From a checkpoint of a small transformer trained on Wikipedia.
Size: MLP 384 ReLU, 1.35M parameters.
Architecture: LayerNorm before each block, learned positions, tied embeddings.
Training: a variant of SOAP for these matrices, 156M tokens, 4773 steps.
Each number is 128 + 32 x the weight over its row's rms, rounded and kept within 0 to 255. Layers, rows and columns count from 0. Numbers have three digits each. The size before them is the row's rms in percent of the matrix's.

# layer 6 MLP down (transposed), 384x96, rms 0.317, rows 101-173, columns 0-95
100:137053125124083202146120108112127130186125124125141157152061169172155082133113115083108118123119121098150129112064155060130135140127098157178147092102148173133120042066083139168137105149101171085149149121161152161158137119099124163131137074086135127135112181139111160100085164068146143120
098:148120099130108146073118143146093152116142127106087184113094136086073138126150120147119136086162164130102099098110093070113068092126130158134163184229033104145158165162130132187115115098130178153118159111148119122131161108084123160139083181172123136111097080079095098154130129103147146096
096:098143180139153153123174089162123145147145140107123164129136106047117117097112194115092100115080130150143141132046196097113139139104122133091158141092129185123152103091106148162134137188174151153142135085076105140114144124083090124102163205086102099122120161103122071142178187165131137166
114:144082130144219115153138113103076119146165116126154102103130159145095106138155163101079142082103119156130086091131155186155120135174187109132165123162126092165133118166199099096169110107107134101150094174079098190117113133166135049132099119095111191136156112157090150136208113127126120117
115:050146102146124133135158165131129109135162092093111144146144144100083099156108120117153086113083128140113178072146161098195101142111077214120061139118142111126097096134177137117181128163182171197161107112181189098135165154103138117119132167134148110147128137148107104180067150102133109167
092:129101195118177196116132053078097103173144106148136163091176155110124158178164140067157145117150094134151136099137102134086155147077119080162151101168128175122084151154127106129150153145125065082165106128135138166130106101157152124192113102107120132078101125091083080156121074112092169112
100:126150173084127059124081188124126111121179092100141102089137091103082127105099148178085190128139128153125104102146175141095111074125138141099104150130107057143164071107065130136155188126187138103100107140088106097141088093097118103105091108137133131165181097115138155114095151133130047096
087:147175138132152106152104177094096108125130086154105167170136122153154102077123081110058161165099147108135156100151083136103101151168146105150126116149252088144164102195101130110163130163138094155164122116136102074113112141060153124146171137156129132169134117109099110119067155154088098173
106:076163149135090141075107165131059161125088079138063111106141183091196169108136117102117116150161128105158105111162136113132173132105177126152112112172206130075136145151099126141124074107105140087087137134112119160135090069171087121147085102104136112125135088087127124151128079154065161075
094:144142051129111160162170172153104107155138141110089025122120156122110141146144108197144139160064118100134170073117114125070160094135140124146114194131093119198147111147166116139150081115127090091173134138178136151120135109155097098118085091130128078105167154082119160155070148105097136103
120:114157141089199152171101122127102138112160128108122145170140140101177138186138146121133090126104096149183121101124085215120176137104104166150140126141166132145120193116164085200076134172121076142102112126139124098148118086155092091153153161072149090053131060076123092118137143113105147112
087:204081141125115151165132124175154124096147159164096103167070114063065150119152106090102154095075098097161131161094160116115103133181122115109151134114210110137138095139109149102157077161138172131136119179144051125137120101100162164196132188112101148138124121138156099119137070133164146102
104:103104139159092155135106091143134198186182132108141110123147160164086122153179086100089113159108162137116134170124112100155143114080158125093192171100137172178140160184162157167159084154144177133151169114159135095131116104064150155111179141162040141118184159133116128178121118131096144140
077:168105138153093145128129119093135178108162132106094110132117174131081143151152154113127151163067109157187134115131159172080090111122133129132181115092153172128104031113157150121153113181096127070111147106115078136141131141075136175116144149121092102163138020135110163094162175068108133102
099:151084149180156112108118142113135118162127177138123043092155168133186148145126175097125149103169167111148133165145109133181137174082195128096195137172055115165059068110144198125096138161105154062135139137118152105102114118140126115088135114148120159130123164166131165143155145146153153097
096:103131127135121180120093147061153123084104121134089181169123130119102076134075121179143154099127093149249118147120093138138131142162111191109135122132079158124081141148147122113181135168149098172103095224141124128139132100159097148131060104071144128149162158096129099104112105141136114157
115:132097121155122094109130129146135168091094098113126148119117093180135096100108049112164121219088113084162148121121092136087148136134057137078131182142151074149121081149118156107070190097099076168110143088131136094079123154180062116100141121146166114114101114132182108129106076136146122158
091:115174175148151154144141175137157099059144115170157096105136142155124111076089122084117176082044109134138131154093107135110122139072186156180102156091138171092135106133171116110119113097174138172150051099088110117094112179097120118137157083159118118178083151124108126136091151114159154190
097:135138094093118111127136122103150078176119124109165124151123180122122086105181149108127155141187102067185104105118078063096147137138125072164202113115138197124129142133165186185148147148091165115165155105159127169132122126117158098116174129114085156119158031116108135135078155134124140180
113:128106158108144192143158095130109129164118132174121108129189114101095129159074109107111155115127092115148080083092139183082126073110135175169148141147163143135161153158168135124099124129124095197124114056106113160116108138043056203152148128119103114045136139145167134150146110093137094146
093:138082156153114177120198172128132144146108198071110138093115174169124122133090098134091093181093107129090133064107176151088118128100116106092148117116148074180152099171096107181158084110130167092119125150072094165135101084153182153175107143120180151151148112103124181148129155153114126086
083:097097147138154185178111138157152083135164169171112077204102130120135172065073127107168128120140151115137119133171125153156102102161136112112108151121121064110189127111146175115117095109170099142087117081125156111145102136127114171154165107146150109081186121089170062110191195088152106123
115:129105163053149147076099182121171081105144103088104141131143160085114117098176129136137188104104151103127124134087129160145086181107116140126153105150079143085099145142150111116095171109176170141165120104168127135125141203114168105112093122150091130124113079169092145081118156151016115164
083:168142121107030124185137156119148100206181172123079083147143163149116132116193113131137122149195144104112080072161120112139105127087118166073103153136104085135164112130096142125119139163142196175115143138176155088121134127080150115079133147153107159087111107123179149147107081117138082109
103:150122154214142118098122133140126140147141140116081134200141081139113222117156138093149131130119089077107126156165146095156106147114075087134157125102129109163106051108117169106084152154112083174130164137075080149139102188160134093128200112168116183115120144130081140173152113116143167134
109:176118144171151102152117114177123130154106178191148163132152105170145115096134068081132082159130104122107099076135083151127107091069110118094070105110174136136087129144127093136150111121139110194188070127121096103102195165152121104077155058105125151114128116192132113137069151168141158117
104:074121138186085167151110077139129116092118116145131110110109122121099141105181155058112142074151142135123073126156068131120184168172156110156114135137163131129164058126110146114164142135101119099164112103116107165117150111162115134094063129177152116119230116108075172117097170150080078099
099:112136126084140097138122117126079113127136136158112108115129168109170165137189135148125080125174097141109127133115135029055127090119081153079110116191110112187097148138167112097170156192103087165124152172075153137095170111150135110188123167135100140126133094115138087100088137176120064168
107:124118179138140106159088152099068144158113137112108150155121090204122119144106095125148150165141083145103102160164136180134114101133164122122067180111110125183203097158174134157193186077170124131129124127163068153089133078133121115053150113114167132110113144144108181095109094135180101110
082:160152127137151184117191064072132126151088163063137142102088157083171169067120114153166143119162137138214106089107124176055150149142114111145126109083119086079173105138112098154137096145165117155100130107123145109112140157138102097167124111129113165127164143104155093142157151147087155048
110:081124100093173096109142122113171097099096061138148089103102117153149135121114146081099092139126118094079075186135163114113103141135133123112110180205134120132151163113163114093111146068092174128084140088117167130128104071122114114125135057152075102087059129183117122119106191128196132141
101:137177102176189187147117069107067153141144124124126130130110131101088169165118160189075105108123098095143168112114140187131124093107107121170142139151133142125167106114134171087084070170158132135103119053130123083124143138089120077097125092166114141079074151150127154115188065167115099095
110:098086159117130123183122165141072101158120148127150123140097194139181154106151140158168118152104162113144114184060111123085157129114133164159126115139173120197109118106077087097155112111149134093086165090158163032148109105080155115110111148084124145154171095168202150113125073105134118116
122:094119101114104179078146109131068092060087140161123107114138123100119163122097129154171156144104122189146165091161153133166127194124129133167176117061093182204136133196132110108132117111082092115108111124129112162164075175102116133108062138159129148119075170128167100144145080115100126155
091:123087085172108177123154161111116133106139126147145111060199082108110177130033148171161086122089110135174147135145079227174145078139145096126147034142137112153141121107172105123120110128121117101106132184127158117095168066122112131138104131112155114150110145149127144137099167105119152150
096:150098134175176146125064226124078084129123103147108134124145164107134149152077097137054132055144135152139169151151132151155111112139184080156160125151144127094166190114136118084173155086144130165190158156143139113122141145177180107120136102137158142135102148076064191133137146116129133130
088:174140136201147135120119145154127137116137196097107125151134121129142066138081119162193146123210163084094131111097147160161112084144122133139147142131139080107176037145123180150070131123101136104134099131087145129087172113096129106088111163115065134107128154189109103140148198081149156124
091:105088089074158107139135132181192124108061087182155121086100169149094154089183166098073126143118075168120147170060141068141118084140109128100124118132156108125085130135079147170028125107130160121167156099131111136119171118120143091129169147142136167146129118116159174132148091135156148155
079:108136163113086149140152075134121168109117178096159132073158123136187149110177168183153126160136079144129139130148142100182086071091111086134149160168123165192149115139113114134166160151077127083084183091164145133132143163095132093108099132254152114120114114164130093095142124123108131129
092:122089203169105170157135123166103100139159145131167107114099154113060180127191078086098111132122077160176171132166145129176121165144082079137155173104138139161103126192107146162150104128147122120072085132130123085142093124110080155150109121094155173135076062104102153107158093130167157136
106:160063155171151109123154117092096106078160158160132090165108120175166143148136102086155131166093160097173145199090120101054127156152162079131142135128135145120173120155104124074199174084137104107127096144157101123116124041192121194146121088136107147150119141158123169148134089109145125134
105:124170092167099118035120091131108135079107149126116067107114128117116073131056094129140122107081131080093094104094116061120066091119135095127137095124086150101123069084174126127101098139102116125137121149095169109133153121092120123149164061132121117121107078145069142058146106119155161070
105:136135146099130103068096105154107056108192140154148110075137140126137182109096170126096111135085091123125108103225161110160100107115168124155092111161095143139125148174165043177174167116156107113175131065124130113096117183119162157137110145107141153100137155112183157161087158102136132163
105:128078041098126069079101158091105145121130167133117171126102210113108147070167131164127097134108132133144079128153137119128095182136118089078180160185122148141145133137172087113161148109072173136070115070091113146149121169138142180130098134116067143136120146083133122125175138126140135185
087:097136105138115111128157197183127141097114123132151131121120118106057129123151141094126102113159094136133160058101107063105132066126156158136127071072144063165073094115161129195095088105063149138170157095142111128119097153162168156099151063097169123140102181100085133072147129135132127131
101:109126140135130131158127151108093097077105110157063130128167184097128085128148074098110139122153094151120146180135129167089131111115134149110139141122157142158104145103118136096132124102082151104117201136124205120184170135092094129051080114111108111150133031132175162110115049078085168117
116:095147072080081092161096138202112128134117095121163108067092130126073170080100155064157135092148119131158100146145104123150101107125132145089197177135112168153103102097118159101108161149106056187163127139140068114178118150141117117178153088150116099119130107144070114147153119100152089173
111:125083223117131185138124077132127092117132115132124113113131106131190235104144191164172141104103098196129095165101112170130142129127162058160149100143110194184156097158168152150113139137128099163108159124124152126130103139154072082134135173126130137109142146109089115155169126145148160157
109:091184119130130135123081136094074154092063110140058162128134077101165164146115137103153129098139135114158079178141153134117148107144152152170140102148174169038109055102168119189152080101147117163100115091129159120134112140110150083113078182161128080123131130169158088100161126135147135083
089:053144088130148168091100187065149133101171064106128149157046117121163153146217092075127091114107186110169154130125092121138106125114158113181139116161114164122144122119091155154099147150150149077161110143152115102130167131162100124155134145147150104159137046153150124162129113063116137144
108:100143174191071171139143086116060170136105150087066140153104104145180118135067060160144124123108097141130162163082084110125131118137116130143120148109118108165084080089123174133114078163166139139172116157106190111116154101138137121106112143150075127158115118137068095119150204197110118145
104:093082140127151195152139104148091118148119111071125086072156198124067084114122178101102122108128097161143115082196155133100134052151139163116095171122125131140106171176174156131103154108178117170166105167042080097165148114098124139128126148107147117159153118083119124140126119111174083130
088:088175109138152112099136090092111091048163103165119184161119147141123097139151165107170046174180152138105130065141104138168097141134163082132138155099068126118139154121153111116108117182156100094106101174135118144124139091180121145078141116092197086165146118167156098125149129101130110203
101:163125187108091161109183157141108083139117094151170147105104114078097106124064159144166097188198092114127105117131131042174183136119152096160177114137138109152133134104165175164115131118093108124159135085115085132135084121178165081096158156115104162094143108177170087114131143138099149182
097:077179183151132100111126110129100131209173105163214125086134130112157149133056164153079105140114137128083128103083158130121095121150116162129128109087076139115152189079166068182129121154089118141165166161162094125100150124153135140101187162092085071134118099155128148090120138155121122103
100:075133140142101096099167066158114144147093160103108116077103155142124066143151152089132084123089112164135175155098103100152094206136148137139172119063116146088127079141143175105163069106157093124147107076137192147120093124144119128110156100187113111145202126160091115134133091097176095166
119:191111247068104160129156158121115119095161105142102122157098094076133150167138148105112100106087111149080125119132091094130141125119132185110105135191117133126158114140095168175127172079073115053200100154133097146118123126111139131131116202127122148135131136166134159123090131071091148117
106:140113137072106164145119145119139141081112169127136018155104076175134101136128175128165103103176188129181132071160166166077150098055143131099107086115143107151142121119101126118099124124156115155132180133169089093121153150095185095098127114123145108094113084107149141152140158129097202080
084:079199129119146140117094158123162151144126117152122152117125105159130138102122099146154131132135075135168176140139166093246215149129104121122116124131133163119100108124164097186093105091159133104157042186149127116178124170118136063110105142087154052142170139114143127114101146141099126108
099:149063139100102170109166174140137130094139160110116170138139151148051125158129195115136099158177115111151106125101138162144083133142076127144150092133066147097155149143063123146142155083137157120164174134120176089109135119125087086131105104162163169159108098102184146097140120110043136043
096:101167093095097134080103126131134133195093132182157108138168151190145086143099136149108130165151141131177149167126113067125136111080136118110100118120171117115148169083139063104083185100119115142144096156074153105104112194131155118098173075145134073081087108193149073143165128171155121120
117:176092105141103106183094130126105151168179109173128202091102136138135107130140087227158161123144112099095105152102118075092139096151105124115141121110101136105094147127037194123107134107086096162190175137161093125142054098123130126103140068146110150111137110145164139145161117171104151130
096:113105132096040115150075207114056126109145124103096118154135165135134151160113099112160127145157144112159143148175124166143123122135128170164120181142147167117120139183112059101161138095143122135134109168134128157119159138144089076157016104129116139145122069133118160131104169083054099116
103:117155173098150123162096085130075103142167086148101172108161162145146136076153150129102090097115095208172111136112107109102176161168191132101130116175170099119136068123145087130172132124149183144119096112041118146143151153181168107091107077153153125133091107100114135188136124148166168103
099:096203162173111119128116168129120157133075083109085154086159084109075109127116137135133167078116137095121132129151080118188148110146129107078148183133144104104155053178171148112072183112165128155150126055181068110121142113140105081114120150169116081106135136140104089173101136145165121140
093:144116124163116112106204171118137211140120168141180178130144135172112149153141111165174118115078161092088125121139115091100140104135164116166103127113163132123210119122099144152153148113064086129134144118128194136073134134133150140099099098135131116120112176190178164099111180080084159197
095:144167152164130124152148104151125129124188121094142121196129162116112153111174159118107088102136112078171155103133129172170096051137123163121110132187222164167182133143181076132191079107132124133112161169135163104152193122125107102131081164112109112139125112055131141085135154131086126128
095:115147125102097108118166183090135135150159093101127117168133077123099142152075148143143147154110112081131142085139111099150128083167128121177091104155141024140138148173130096123118174119088136154167150077119064156216177084176133113116133138136180094136166154078182101113088128160133112097
098:148098098156066125103089133199080120160150140130164109137161107107102148173082116152107141141172098128095131155139096150114159065070125098104169131148094182132136189121176129124181178126146120195090161120138082079122165138141102113096094092078121076141170140107095095113135172099108121195
107:150164098108123125163086102140121111045146176108159132171084148098081121123103188208153130113120096086143138208122126125125162165178165152107136211097142098182119098165141119164116099104136098188116169138180127124141171169148169156113125088136135094154107100146122170134083164116128147144
098:173082098129187128094131122060127178153131103070144112123198114184138170146146159093118120126094071159174074109093126143158130141116096159102154203197182208106159141109164155093164128134158121111106098125147118153119121146069137096165102098079105094096136169144142123108126140129144123109
116:103135118151070115170137206127164155136164129129113143104174146171128109163129168133106115114140080167163169111130121223143164153137154079089158166106146133125139093102167130156078128136128100108144082117153149107127143122110062083137098141159164127163172133143185026115094072137125175147
097:104067110144167117174178125072147102151110177167100091199136096179125123119132124150072160130157104154100108097132106136130076151078147163166122083094084159157149088129093173099076100157110116108112140110091148155096078142103097127175143108172154096139075166101136148145081105180160185114
# layer 6 MLP up, 384x96, rms 0.321, rows 102-173, columns 0-95
095:069124140121118143116145133151120086176125145118126156118108150108128130117108096155146135162079098101176164153127102137116128158110161109121165108085186153048089106180109171190097125140167193175113165125104101216106111166112162146173127129146169200161146087158084118097123150126151057141
100:132187157115124130070140154076171137123147117168121130124092087088165175135101077136128126082148100125122120175140095165093093065133111132156109063153135137124122129175074071136114143098108063147154091172141109161105042160135154153147145161121197079134146148095081152103078167120116139100
102:164097127158165132157135119083149109135097114141166132148146149154149171103095111159112181096094180162061085117169069084093153146056110088123150172194132122133179181060121134130152103145159129128152113125094109098101078172182162125153161106142168148168115170086144134109105084113172095143
106:110096125070111148125149116106153143121114105141097136120156089166123111144134188104105118118102156119190138158087130093069116149136106128187135110107091085124137155149183059145107174157165183174073118085185171155147054129192107104158091136074110098122135127130161080133133080160117083086
093:171108182073156179180147119182124082097081164140145181131123164124049163126080178105128162109178114068118142116152153154123166096141085106085146112123165141144144117161107114120140161115120109132105116133181124171090137093149116152160140138109074075088087143136123055115153081105182152098
099:113137076187142156157159148131121082091067139087136185163129165140192126113106151110139082181132081153099161135196087123168143179172139090142140092152094149118098177087111117156140119111160135129128181103158160108089138101117144110129126102126200104088106143047146109150137086104163157174
080:109090063186186147121106153179101141084145115130153157018126132084156123140116138158146136103142114092105107150154058108077120120147107152078131177109099142108118154116114133109108130153114120141190190128121070165104134152229151096123111113124126155173121131098119161165139149100104143080
108:131112092162135148095100137106137158109161094083139128097137132159146169188178121127135143064162117070107084105118115118149112095152162170143133202153086135144167144140131062179142146145173115054174152162158091142184091089112130147163080147180116093077180136107157116103174148150097124162
098:132179153125135145152108090122151061157133115125161186119129159124085117082090107083129129161088185136138129115170107136098096144157128102094115099134159092121146107172084105135074202179140151144155187145049081169109132171122108115182119169160113088093104092141106122130049122131163152171
119:122098141076122108151127121097146089102110099117084150144086131141174107127096132086085125153080115141105078101183129104107158141137117084094141121148079107146184169133127094120169116144108150135137170183142120141067086117062053060129153143120060077129085145071137148102074119192109159140
094:134121145107107088153147141157175124103109124148185134066136093111125118184136125160178155126153152137122113144136111115103072134132180141125100101139094131126105153125178138149078117098136053227102149171120140190108136173076118103146190102095159084117116184085167147079165123189116164156
108:121142136146201131113148147110129083105108118117151085105101062107150157142147129119079133168105123070100133101177124124187121111057140175199114111154118095122087125161078114131175139103158107094100120124094151144115171129143158089191093089097167100109135097072148129031165084143153126124
088:137091092120038130118133145145154115112074131118115123127141099150114114060126076138138123093102088143088089071167136140076126088109093124115190103089094112123085170127154057091089089143114139099100188133067116170133076075144122162139156125134090101123098190143114126145089100173084138151
092:118146138165140157122105157103080158111140145165158112133133194135140135090115093070150090214121161165134155179079183159141066120122126123146186114086115127094124142116177155152124155157155092108138134172128088153116193122153141138103164174141109151066203132072199115127132093123114118096
099:134110145126135104134102064160133082093091155149073137168129071107157138115107146195161126113128133102125142093108081130120199165104098067124100190052170093081160152157143131117119188147128102139123148148122171076154111091119116133146154146097103145080160145187189137169108157151135065115
109:114162119078059195122165148117155110103127085142133139164088122147142128084097125107186147121120113139126125091106162135126110179090154125145110086065133180077087187175104116124124045157143090137079134107108144120113133117078042075126161155108092121167117154085167136118100146176116100146
088:140149130134164159206110036093132121149146146163152153145158095159086134098146103179100146107182125124061081112151110121145081128139124086096127150156173162167126139178108177130112153179159123117143164121103112114184109075138124163133198169162152081128115128169121156193139103184156135120
108:131125109105122114122107146107171136102076113104111109159097132140098153090207149145113117113082137157144143118088151128171126153155084197171081147130121130187115148205154152103093156099168091211142149143104079117139159155123157184157124127110167142154146177179207090131155159127154080162
109:080091144150160116101162138145152094098155109154067128150129097091208134176152105132153139137126098107095104179105182084090089085126100125185161084131107147121159139094138179125140076163164165130119114069143116091163089140097089152093147169092184176181169163135124118103152157141164174108
093:153129142083200164134133119130125176142152129129121145065080139131129117139157048155167154140100104127152137198116128145121078118159035186133171144133083111117146162077128147118112123129146170147155110053067128135121124071159186164158156144173163087072145112140132124128102149137149099162
092:127109137096118117125069129157082097104134137134163051091099131109104095103080069139163143128123109105100095103139106099126122072153155112110092093123122170172119163122090107114129108083157133149112104126078107193144135169151137206094104116053105130137144085122076064097100063100126098061
112:118106096180215103203174174139095128156177161182134136078140142100127167161175146189142129126122123149105077115127084178161152085152104123085130067134135074114110144114095106210174121106120149120157105155096124165083141120115137143134186135132151149133144140125149156143048135136140114144
100:112072145080154142136127135159192163167110131109154150151165107127168146126106121135146140174136124158091080100066073160092181110039085107112068100104103163103113194136140168133110116141055118106128098192133107181107063101122159148120155114101116206117128148134117124098152140139113139141
102:069149174139097097111162134155102102109094111088093152143124076126108111098172093144139185151115126113124035153143147096080114144090020098126077124140138124124157089139098058100102113094146125105170125167088113127110088145147137141150160148105126154124135178115092123201194127160111123103
105:148144144141161080170126124144103111124107134126129155142126166055221095143087126100140115090122109108117131145134111141103108099125090137114153104161109115064154126101129088164149160118118106135158111167116093101067171163195164046066097168098132096122134102151129148023104097152118179125
105:109137106104131141136141167124131152103074178059167123130095105148156155153089091145091183150111131144087153069105144131122114167075043077143116086084166128119144119088112128173093115198133100143086106115124145121193095118123055104128078159130094152132143095082183106172102158149134153141
100:125101151160139150158115130145127061119112130077093127123119148111152174151124106105181219181111112122124091148085156117095166118107135170145124126106136139127071207156153105198177164170158114080084145148086145143184084151188119141147122137169176172081147132096077118113132165092127124111
103:124105160138133166134083161119170169170130112110122115066107178065097184105112068131129089132180175096173112110124123108178136056120074134135148102078096105149099123119156095147145135190151165124142208116152141153088136105126116126084095150107122104085128113138148081149146174109139189068
087:183134157129122153184163116113124162142104113127177121149167052139137086171106147145138116152115144136107130140063041049145077131144182159139161164150165143155148159070171116116154133143151149104146117197115176154126131161143126188127154138166150124152120145140095141152202131131127188082
105:158136152175068163155088169139099122133105116161121159174131154135132114136200078184200125127130157129160181076111138156165131097160159126134190115072131115127096100102101104143140174155172098188126130129150090128052116191171120142128115147147129130134153116106117162127201113091067103146
103:102066126109107152195129091100129106114076104085145067055148120167187156126078132124106121136109169146098103150106113135138097049140112110112134090082139176110177197120106134135141118091097118144091121173104138134102096137157170184137103161069164138187135156111075103098147162094114150116
100:102148134057107104110084092134219131113109108162098128183173094152157152078064123171097117104123193143143154120183105127141077133093140098129081114114167170084119143122092170161138157136147091179155160123150084141146056113122097182160113119114172142110166129138126146135143069148081121133
106:165105101119122193160069155082141101156142145122095135183163136116200110161140135190220188121078157102121145138193105114160072142135143128103163157130158157117114171150108110143174133152144134124071176128090112106119099182119123159099141129154142185106137162080143110149113093109069124139
092:112183140125137086102130168076115139092148148133158125112139119122145065133154141139127144117106085123150169159143134192122163186095141171161125135101133144075096121076167128119137094065219177143127189094173177125153100131117099090127127123167147182071135104151199108148130207130117142122
100:117109146071120148176139191121097171158148143137130136169138100125120182188120100114124150153093124142107061163137162156047166151086121126095161125143170105137065154115122149143131127180148050097120037150127136144094084164142130130124136103136076161149106161194126126144164093180105139150
096:145159178121143140121116071097114165149096162160159148146102199092089143094140109132135143113129130199144153155130093099122113170118128155117118183148145155120077192183126058181174146106117164132191194131170154147139160148089144191126181124089114108115126137122095099174178112182142116143
099:157122179120209107104183177125133117167176144101193130150103101142196112136147152164099132106133069075148136133116111135144149113129052164136176119187109159130121148086087101113073150160153186128117127091181131153118086142150164052109116148132151096148093143128163106092168121093149142105
095:134114162120098122137171187143129091153119136146219172156113158174161134125146121134158112132166123122079144147158120112158099120189170124151145095063088121118090145104188175125097188100192179115173112105170107191130129135093159163141187099130136119168167137158122156090119122174166081147
100:096099127124191120133149179087135098103149137122112178120092169202062143146211117087124115161087100091171062103150125088128075152134127100098159154153120156118132155122138057089173155134130153068087085145104144104152146131132136153102129136070193110163150145147145078102108131117154103100
097:115133163153151100090116097075142129126097118132129101111126118078135163058087200149134108149107102121120189141158130099166165175153063095176140208078139158149127143154111094121155149152137132118127118090157169157103134139174093144165151157176128191114154151175132064172152151086137073162
096:086051132059178124170095141114103083109123095135148185143147128085165150047140144112168095069165125118117129113186131156144186129113116100190069063102170114121120179110116124158121126125148169137077108054132143121115110174138165080146101166143126116159135128117134129184115149146118119132
102:156108110124185114138113116120094131084116139131128116114111118123144100152104175127069154089080132109107106122105101175175138117166143099131119098190085091152074139186073057178076230149132118077123088140148166140150126152131104152182068163136088125142138145103171186091106136102122114126
097:141171140143130129122173149137158130103050147148138091103131137120196147163134035055104121122126141202138168135118106111136120148148122177149156124156162093151142154144129160120165099143159046129171052153080114104169128161102136092120182079126164117101152091113072143123160140098158137103
103:136147068124098138099114103040167116130057073116146145076081110119111061178151148192072158118148077100114090128109103113092173161112178085157102124141106156091103149131119157098141088133157142105125111132083152096134135036154111129099075156149102162096129128101155141122137130159140096142
102:115091085143137133161116118111116133061132112173128120087100156186151136055143078146117161179160172064146168093121205135080110116114136123139119112143097033091106113136116129151085184115114115109093096146134068117100126133158108153087119148065098126151148153119105161068144068127097125112
100:061129032192135079145146055139115131132150106186132075151167154106104114123148112122167152124168192118155151109103127150125123157088120130145089103082084118107117174136152098108146118151140159151121097161072156190106138133143129107149105148147145150093146194103089139145195068143082122106
107:134126075104160076105177128138152078122148057166148128088146105141159136174155128136186080140148117156123120150146113126150095152126091166193091130123090087211114146150089153101160165135121067131152170151166129159149164134187106153138111189170168201133104168180098123099131107102122133139
100:101089133161140130098149102091120162104108103118112110130182139137136117151109070170110162114106134120091043119149136096174115168188108165103168150155110130168138187072146128140076134116127095142134102155088122241096089116165114098063101165156130130142129079113105141097126198161101131159
090:139077173176132135193141107124112096047142103148095180119134240105114188142178093127154144177150092100123128142149126094116155122150158105215119103127158089113120118125166073158124113131087090163115069106146164120110114110107104125172114149136174106151180116076151127131125126112129160115
096:138142138162099096139088115086089121134076102162106147119094149105115181182136121149157174084165079123140162157173115130125146093116128112146163116105110112070175219106114132109170112049132150158066145089104137136182158117112071115127130119149122090124196181153152122087107113151184166159
099:099129131124099170116128072088154105098107081124127057095066157184092088162137143100084071137161115132127093207072139168138097133178137123130097138070128113149151108155184171101131108124126135118155081130157124117109085169120140108138079188125155188152119097128151111158203135131110099092
089:142123111105162155182145084101143137174110159056131133176158176123125161145100135152091152109096120079112113108111120178114191160183104082130072167107143114119181096124109160123076132175170131096054136140125182172166080108133119103153110159125136138099131193132134181146131072185105128110
105:138140144082124126133154190091108103076150137176123100175152180094108105114084182085149104143109131137122146093214132111158144131030101114138191120127106146112161157128162114119131101189121121112107106094116111126158135183122157101155165153126118146063166131115183078158153154172115184087
102:117120169146139101109117097068132128145146107089120176165148173142172170156101144117159172145078095137185174120169137155160132156154137139122169191168099089119179139144127088137133163193186108158139162177177112130099150081173121157101178187171088148122142092154193133123139101104096096109
096:153153132096145166156117183102156130055138111139121106136124121080162125165153055193100109185124082134105138115170151162127118160094156162198173117124109096209139142140098131115152128119128126134079063116143105104164201094197113103099173157105106123149156142091073111126105117116145124089
106:153040094110140165164076163083193179101108170140121139120133143100106151148114091162160077149090154148145136122118144079087077139116129155161158146157159118073084175106167114173106152125117097111158128132122125072119179140133079113078091173167154191125154125168142131123179181122166119112
093:061086161155131096152177095113146100096119126147097162135160065161140150088138117178064132057118123173146169115101128127126123146146127134111150122116084141085114106121090168094122174073118163113125118143182140143179091100108082152082083138173157114090125169110097097157144149229097101132
091:191170124083107102171074136130086128103130084168104137101104066126113132178107123077125116087169072094191157174134149182167145091112099141134161151133145076128076144157129162078140117177202125149079194142138162120142153120136154144153112137086066165096107126149120142081120117154111119123
103:069197125146175091112086149103148124122113065159171121144141167117164106097186088140156133124142189112191179102132138109097151113134157131121112155067146160155109062157107111102158114105172112115141060139135153107082080066152121101126159132136112142090130134198112079092122111170135158174
096:152144107091088081160146146187202148094108156150117148134093115079103168208157099165163206106107165122107158136138097127141139177125092081138135071124103107153112085080122168175118157159146181132170162106151093085166128121159096163108142129114143167082182087153097139148136130103160144143
101:082124146111090119144125138139158137133090144146143142132089160095179068159136120136118115117161139111095164119163130094098080179133096150126060166121142110139141117151098119150091127116123167125056147123151078106134116103105092064118064186163102112142209073178168109099164158175065153185
097:153130118124149152120176130118166136079128198171129177120147172174181144139084118135190110104093167120114132110099101081116122141112151105057177183129159114134113180130129172138114166146152126182131116159081087136166090134092184134140148127057163073164105138147111121063175141173170105126
103:147093075124120116113111101125165101096139133155149133124115152143163143146100175159126147111190178091119185083206172146149103163118116145157167141122047125143147152130103125108088077144145126076146139113128083086158117127045138145148133085122157112089166130117175184061156067163143121177
098:158069115121142196179164141145110091139126181102179135137168124120143086137089082108150110153137139108116116136157087117123072169128108088121098059023173173154108188192120108115119126150122120145097125121152160086098110141134116215079132136100158135094152135142127106152109106143160130073
095:058075162132132140158113103193125117112163066080134113126146178128163135141132082091109148115136071146114124108159153106147092114146119089123090118151093116206117155087084184086100146165154162113106073163157142144152132126050189126137116114120108169147187155127099098162161144080178103132
093:110182123140138091136072118134167048154146098116101123155095112120123154147127122152121172108107120087106141120146100154152081081130074141131124157112122124210210131166157098121127114172104123071125134135168115126098198143136091049146190168124104080141142161150152138077132174153190112125
097:110129082117125163158095184108086181116133123133083053125113150141127074160160118200092083152105136157092123130132129132209125181091132157127121116114157143129118212176130092144121146117161127111113086128108093114139155102109110116113169147171190090073084063169139144078114156122082124126
100:154165079121155102087084142137120089092040147162110114153121063147138144143099093122150142125094102098175165160100139112097112078126132081137192139150117097165094160150041150083191115130168153055054120122141110133132178099139165131088128130128141160112159180103113123146144132140095147111
096:111122104121099089127103127149163079121152157132091137127079126107136129145122113140123120115079093203070182111187134103133077187134116067131145108094097185101125124050108059106175073172119151102099127113128124095135116105094069091103150117126143155059118096123121103130086113102094120058
099:130196107146091162122110134144070099131092130203151117098099100109186110159177158172125106106122139138151123129153095178072103151151139107132136067070156115106134149104097168160141191147127169145073167083109102140121066129207134136129194142120123157159126094112134064136146148143089134167
118:124089107113127124094114170081145141142104097104127106140137149117191152083133135152166149176112125138100157195106157065162111134149130116132145159091091127106099136148153152164102158101117178172077075129116089107106103159137072165147077205111131133154169194107097144078172103201100168167
100:116070139064128164066202106123132113137135094148144106123052134194040122125083097086119106170139122140166128104132093164115085154131105115147123154112123152170161223096111098110116124118110110077141106186121159168144125112112144145108115104150153138115138106171122087124115131127121089042